python train.py --num_key_value_heads=4 --head_dim=32 --rope_theta=1020.0 --extras=["some layers without attention", "local attention windows", "gated attention", "exclusive self-attention", "capped logits"] --final_lr_fraction=0.1 --batch_tokens=[16384, 32768, 49152]
Each number is 50 + 15 x the weight over its row's rms, rounded and kept within 0 to 99. Layers, rows and columns count from 0. The size before them is the row's rms in percent of the matrix's.

# gate: layer 9 MLP gate, 512x128, rms 0.0925, rows 393-401, columns 0-127
# up: layer 9 MLP up, 512x128, rms 0.08, rows 393-400, columns 0-127
# down: layer 9 MLP down (transposed), 512x128, rms 0.0799, rows 393-400, columns 0-127
gate393 113:30 35 55 42 31 55 48 39 69 42 62 42 62 28 52 46 33 33 72 67 60 46 32 36 36 56 34 66 22 58 62 75 48 53 31 60 35 68 49 58 51 37 52 62 37 80 47 55 59 31 59 40 50 76 56 31 32 37 52 52 42 40 58 48 63 58 54 30 51 51 41 67 41 54 83 67 27 45 52 36 14 35 61 62 41 39 44 59 43 70 59 41 45 22 60 49 33 83 93 42 30 59 43 45 41 39 79 40 88 56 52 81 47 49 57 53 42 65 54 51 57 50 20 64 50 22 31 50
up393 107:41 31 63 57 55 58 56 28 25 38 44 54 45 64 54 65 69 37 50 55 56 23 69 28 58 47 57 46 61 31 60 54 54 64 54 82 74 18 33 48 67 53 66 41 51 23 40 59 45 61 20 69 60 60 50 66 39 55 78 47 59 47 55 35 62 37 37 58 54 66 57 38 47 53 66 80 54 60 51 27 63 35 58 66 46 84 85 35 76 31 57 42 71 73 28 75 68 45 65 48 69 83 30 50 65 48 36 59 71 53 62 44 54 51 49 62 58 50 72 51 35 42 41 40 41 59 22 68
down393 105:51 60 21 46 66 65 46 36 55 83 44 51 72 36 54 66 36 34 69 33 45 65 57 26 67 48 45 51 46 64 29 69 34 47 58 41 67 60 59 57 61 51 41 56 50 63 38 47 64 50 57 55 66 38 60 65 44 59 31 39 16 47 44 64 66 31 39 36 72 61 50 56 61 44 62 65 65 17 40 52 53 58 33 31 46 79 35 36 49 57 25 44 38 53 54 54 51 03 44 58 30 50 41 57 85 64 57 57 16 61 40 57 37 57 52 51 55 50 75 72 52 82 65 35 17 29 26 51
gate394 103:41 57 51 48 59 46 75 45 50 31 65 54 57 49 42 52 56 39 39 64 50 83 23 54 70 27 29 50 47 54 63 54 48 41 56 52 75 43 43 88 66 31 34 35 71 40 39 63 51 38 04 42 41 46 41 88 30 67 51 70 25 66 47 53 19 41 53 35 45 55 44 44 28 87 41 63 57 72 25 76 43 60 44 32 53 47 46 57 54 68 25 24 61 49 35 54 54 53 37 63 38 62 45 51 46 69 49 48 62 53 29 73 68 51 34 48 41 49 29 66 61 26 48 60 67 33 72 51
up394 099:54 68 46 56 79 46 14 50 53 36 35 34 48 49 45 55 48 37 54 65 32 72 59 42 73 30 60 65 59 50 46 40 69 49 51 57 47 59 67 79 53 46 81 38 67 51 40 53 46 53 48 39 42 25 57 41 66 43 74 71 23 77 39 32 11 59 30 48 45 43 47 12 48 45 65 54 48 51 44 55 42 70 38 39 54 81 37 30 65 33 30 61 61 56 33 84 80 64 65 39 47 77 55 50 55 36 69 56 39 74 49 41 24 71 47 40 47 49 48 50 46 49 64 43 43 13 39 60
down394 102:53 48 56 61 46 68 63 18 38 38 36 33 46 31 43 42 50 70 12 39 35 30 91 36 14 53 56 28 51 54 50 53 53 48 51 44 19 69 29 27 44 74 51 55 66 61 68 60 30 45 60 48 26 51 47 55 69 55 55 48 59 49 35 57 58 52 61 24 43 42 58 59 78 55 50 29 50 33 68 56 33 44 38 69 53 52 49 35 46 73 41 60 43 27 67 23 50 38 80 53 39 44 56 59 50 59 39 34 16 53 80 40 45 60 66 35 65 77 55 52 52 52 21 42 43 60 25 35
gate395 094:72 61 51 57 30 68 39 27 65 37 38 61 41 45 38 43 62 44 47 55 51 38 58 47 45 29 52 83 60 55 70 47 21 54 58 44 70 41 45 35 17 50 19 84 44 14 49 45 57 34 46 66 66 43 59 50 46 68 59 58 42 15 68 45 39 52 51 29 56 48 56 23 51 50 35 48 35 83 53 45 50 63 59 66 58 57 37 36 41 72 64 61 80 19 46 50 71 46 55 28 68 55 33 47 62 65 72 68 63 55 23 64 59 64 48 64 46 17 51 45 20 50 68 48 49 54 32 48
up395 101:48 54 62 57 36 53 57 69 65 50 31 33 49 43 15 47 52 55 46 69 74 61 53 56 45 33 53 31 67 47 45 72 29 44 48 33 33 31 50 58 48 52 47 40 69 64 68 30 52 66 39 55 57 58 43 65 70 55 42 46 58 34 23 21 38 48 55 54 44 32 51 46 67 54 41 68 30 43 50 56 29 11 52 43 78 78 52 51 84 54 58 12 23 29 85 74 46 48 31 63 52 32 62 34 64 90 53 49 50 41 51 28 44 35 55 30 55 36 36 48 32 59 68 59 42 29 52 61
down395 100:72 83 50 50 63 48 46 36 47 53 49 53 64 49 53 54 18 77 33 25 42 70 69 35 66 67 55 51 43 27 39 47 56 34 17 51 72 38 31 45 33 42 74 37 54 45 33 75 44 43 86 40 48 47 39 50 73 34 73 55 74 39 49 49 53 50 45 69 36 44 55 60 62 63 65 36 50 48 88 71 36 69 65 42 67 44 54 54 48 50 49 53 54 50 31 37 53 36 28 60 55 51 52 76 24 58 63 54 71 49 56 50 51 76 36 66 78 55 79 74 69 62 27 30 64 28 53 48
gate396 101:58 57 36 52 36 59 43 53 65 40 50 49 43 22 35 57 21 35 45 44 40 48 42 32 59 73 41 76 54 36 50 59 78 54 53 18 43 40 37 68 38 26 89 54 36 64 46 58 43 66 64 58 84 55 41 70 66 54 19 32 52 70 34 42 41 54 66 49 75 54 67 54 52 55 25 65 47 21 45 38 60 48 30 40 74 48 48 63 57 44 57 23 54 34 46 43 61 55 71 54 55 31 55 38 53 76 57 51 67 37 31 44 30 47 44 65 37 60 60 42 36 05 46 65 71 27 32 70
up396 100:68 32 64 58 40 49 63 26 73 32 55 54 46 65 46 70 49 90 57 48 45 44 59 59 42 49 54 44 44 68 33 49 79 93 55 11 49 47 70 34 36 41 38 81 72 52 28 44 23 37 77 62 43 56 69 36 42 55 41 67 39 37 68 64 43 55 53 55 56 26 38 73 59 50 55 54 30 46 30 48 53 43 47 44 62 46 37 59 61 35 45 38 43 54 63 48 47 53 48 56 82 49 55 41 44 35 63 64 24 39 53 61 51 42 44 84 64 67 58 71 37 31 05 57 57 50 77 60
down396 098:43 68 31 33 56 52 32 46 14 58 65 38 42 46 20 53 39 42 61 61 43 67 73 36 25 43 43 55 49 41 50 53 21 32 57 44 52 53 38 73 45 31 54 48 50 21 70 59 42 37 72 57 80 65 38 53 58 55 75 59 26 49 63 64 65 54 31 59 78 64 58 55 76 40 46 42 60 77 41 46 72 79 51 55 61 37 62 40 63 60 70 48 57 48 50 39 22 65 52 59 26 44 54 36 71 80 43 24 42 58 31 71 56 51 33 49 44 65 66 26 60 81 71 68 63 65 55 50
gate397 103:42 57 69 52 74 51 57 48 60 51 62 59 28 49 65 50 52 45 18 08 47 46 49 69 42 75 47 46 41 69 69 72 47 50 57 54 67 52 43 68 41 58 51 47 68 77 44 47 36 85 66 58 49 54 58 55 53 29 54 41 77 44 28 74 70 52 51 21 50 69 38 38 66 56 40 11 47 85 23 63 43 56 24 61 53 41 53 59 65 87 63 35 37 56 56 52 21 42 62 57 46 44 67 49 69 58 62 65 71 30 27 71 56 36 39 57 41 32 55 59 63 35 49 63 56 58 33 51
up397 100:33 86 81 44 39 63 73 26 43 58 61 35 58 35 48 62 26 55 43 42 33 35 54 26 62 58 63 53 61 50 50 57 69 63 45 55 51 58 72 49 49 50 45 53 40 51 86 67 67 52 19 49 74 53 56 50 42 52 47 76 62 47 65 60 58 53 51 45 35 56 48 28 31 68 43 68 64 48 56 64 49 54 51 80 45 58 67 50 35 45 34 40 36 54 38 56 78 48 65 00 18 43 30 40 37 74 86 54 70 34 73 30 76 58 60 68 39 41 51 54 55 73 54 62 38 51 44 44
down397 099:50 50 56 44 49 40 47 54 35 54 27 39 55 55 64 41 54 51 49 36 57 22 45 72 81 27 58 51 53 64 64 35 70 41 50 56 34 52 44 37 51 58 48 68 47 67 61 71 68 62 41 65 57 55 75 44 24 57 58 31 38 58 68 54 59 64 28 39 40 34 54 58 67 43 75 94 57 56 50 89 53 23 60 53 52 57 47 46 27 37 30 67 46 46 35 49 59 50 51 29 56 58 33 40 62 70 77 59 18 25 47 67 56 59 35 85 37 40 54 70 18 12 60 57 62 53 67 40
gate398 092:66 36 62 60 45 44 26 57 44 26 42 46 67 56 45 40 35 46 64 17 31 52 74 36 28 61 29 47 34 58 64 34 68 56 43 58 59 40 36 50 45 66 33 38 32 62 27 47 69 53 38 49 45 61 46 83 54 61 52 36 33 43 66 73 59 42 38 47 46 16 28 76 34 45 58 67 43 53 27 78 46 64 40 52 36 71 64 44 77 51 71 45 29 51 42 52 47 15 53 23 28 26 52 76 48 36 48 71 64 82 40 53 54 73 59 79 57 62 50 38 53 48 59 40 70 69 56 50
up398 094:62 60 74 61 23 58 40 52 54 38 51 33 48 52 76 62 23 47 68 70 55 53 44 71 52 71 55 31 44 41 23 50 24 54 30 45 66 52 51 61 62 79 14 27 56 50 68 75 42 75 66 53 79 40 47 59 56 47 59 68 67 59 42 40 44 64 48 58 45 22 61 41 49 57 49 51 45 36 54 37 28 66 72 54 86 44 44 37 32 74 70 39 37 40 69 26 52 33 55 41 41 30 61 42 38 76 44 58 40 48 25 35 46 77 43 67 59 52 40 65 52 16 37 52 64 32 54 65
down398 094:47 54 79 39 83 22 65 47 33 61 49 47 16 44 36 37 46 61 57 39 40 23 77 40 33 36 69 69 44 52 58 60 26 50 37 84 39 52 80 52 50 32 51 81 71 41 54 65 51 43 32 40 51 61 56 32 63 60 54 12 53 25 58 78 60 43 41 24 61 61 44 41 60 26 42 60 79 68 55 62 74 29 63 31 59 52 36 72 42 34 55 37 59 68 41 61 39 77 50 57 56 55 64 41 58 33 59 38 47 36 45 39 49 61 57 49 57 58 54 57 44 61 47 53 27 72 64 26
gate399 105:33 55 37 54 55 48 76 41 50 57 35 34 38 60 71 49 60 58 53 58 56 50 53 37 20 49 74 46 48 70 71 63 86 56 53 43 49 59 38 39 42 52 38 39 57 97 28 28 83 46 50 46 56 55 40 45 31 67 49 65 29 82 37 46 62 57 44 36 72 79 69 52 35 45 29 18 60 65 30 55 82 33 44 10 31 45 43 45 54 49 29 66 57 56 56 76 56 51 64 56 23 48 76 55 37 56 42 44 41 64 67 35 57 37 61 51 48 42 46 47 30 46 54 74 44 41 70 45
up399 102:63 52 48 54 57 44 53 23 50 56 49 59 43 57 49 09 35 57 53 83 57 42 59 41 41 43 63 30 63 45 43 51 43 40 38 30 60 50 46 58 46 81 66 70 41 55 38 14 43 64 73 49 20 67 67 74 71 47 69 52 34 68 38 56 44 39 65 34 45 34 70 55 39 43 48 49 68 28 43 50 50 49 53 63 65 68 59 55 95 62 30 22 62 62 58 78 83 47 41 63 47 63 51 52 33 53 24 30 65 62 54 49 51 57 39 73 86 34 24 36 52 47 49 73 45 40 48 57
down399 103:41 45 21 44 46 55 36 35 45 57 67 57 19 30 60 47 62 60 50 99 58 52 24 54 55 49 55 31 68 53 56 59 46 64 55 48 37 43 38 43 52 59 44 42 61 43 11 48 44 52 65 61 66 58 43 54 58 45 61 82 60 41 60 17 23 32 38 36 46 58 42 41 38 70 15 42 38 37 49 61 21 55 32 57 89 49 45 58 62 70 70 45 93 50 44 48 43 64 33 77 57 58 77 42 52 47 60 61 51 66 28 51 51 62 42 46 57 29 33 48 51 69 50 56 50 55 54 74
gate400 096:55 30 52 57 35 59 45 34 88 51 50 55 58 54 59 61 61 49 40 28 50 45 35 36 37 70 56 80 55 44 39 36 55 49 70 55 40 84 49 63 65 53 52 48 61 51 42 42 42 53 56 84 42 51 61 63 66 58 69 25 52 60 29 19 61 49 54 46 60 69 61 71 51 68 77 77 47 66 43 50 49 77 58 50 50 71 39 32 41 46 53 48 56 66 48 70 53 46 63 78 37 48 48 69 38 24 42 90 70 35 35 33 54 52 38 76 75 32 49 39 24 55 28 31 38 22 80 39
up400 093:47 44 51 52 44 64 67 51 95 50 29 33 64 64 30 60 50 71 55 11 84 51 57 60 58 31 34 38 38 56 60 48 41 35 59 44 39 41 68 14 56 54 44 48 40 39 69 38 25 73 26 34 64 54 38 39 32 65 50 58 28 46 40 45 70 73 33 55 63 67 52 80 49 71 54 54 49 53 66 35 49 63 75 69 56 65 40 57 63 50 55 50 22 50 62 55 51 30 50 37 20 55 33 75 45 62 48 41 38 59 45 48 58 34 67 35 46 42 32 45 26 30 52 85 41 37 38 64
down400 092:67 48 38 38 37 49 56 52 55 64 67 36 38 28 95 46 55 44 49 23 53 54 29 26 39 57 47 66 47 58 36 16 68 41 59 30 55 53 60 75 24 31 83 63 56 51 52 66 50 52 53 62 39 49 63 23 28 53 39 41 61 38 40 51 58 38 73 13 31 84 23 43 49 58 67 63 76 36 50 43 48 59 64 73 56 81 63 27 73 48 36 68 63 42 51 42 55 68 44 60 68 44 25 39 21 41 58 61 65 54 46 39 57 36 56 37 43 40 43 38 67 51 45 56 48 65 59 33
gate401 100:59 41 41 75 32 61 50 77 55 34 57 41 49 33 35 19 52 41 56 39 75 70 60 36 50 56 74 51 42 63 44 55 26 46 70 07 38 74 52 84 42 37 29 61 49 71 34 59 70 31 36 56 47 53 50 50 60 40 43 10 59 49 74 48 60 46 61 52 73 55 54 70 56 59 52 40 48 41 47 26 25 42 43 26 37 37 15 48 44 62 74 53 56 41 70 41 51 48 63 44 79 43 39 38 66 55 43 46 71 38 40 63 36 56 60 42 62 14 61 39 43 30 48 28 48 42 57 26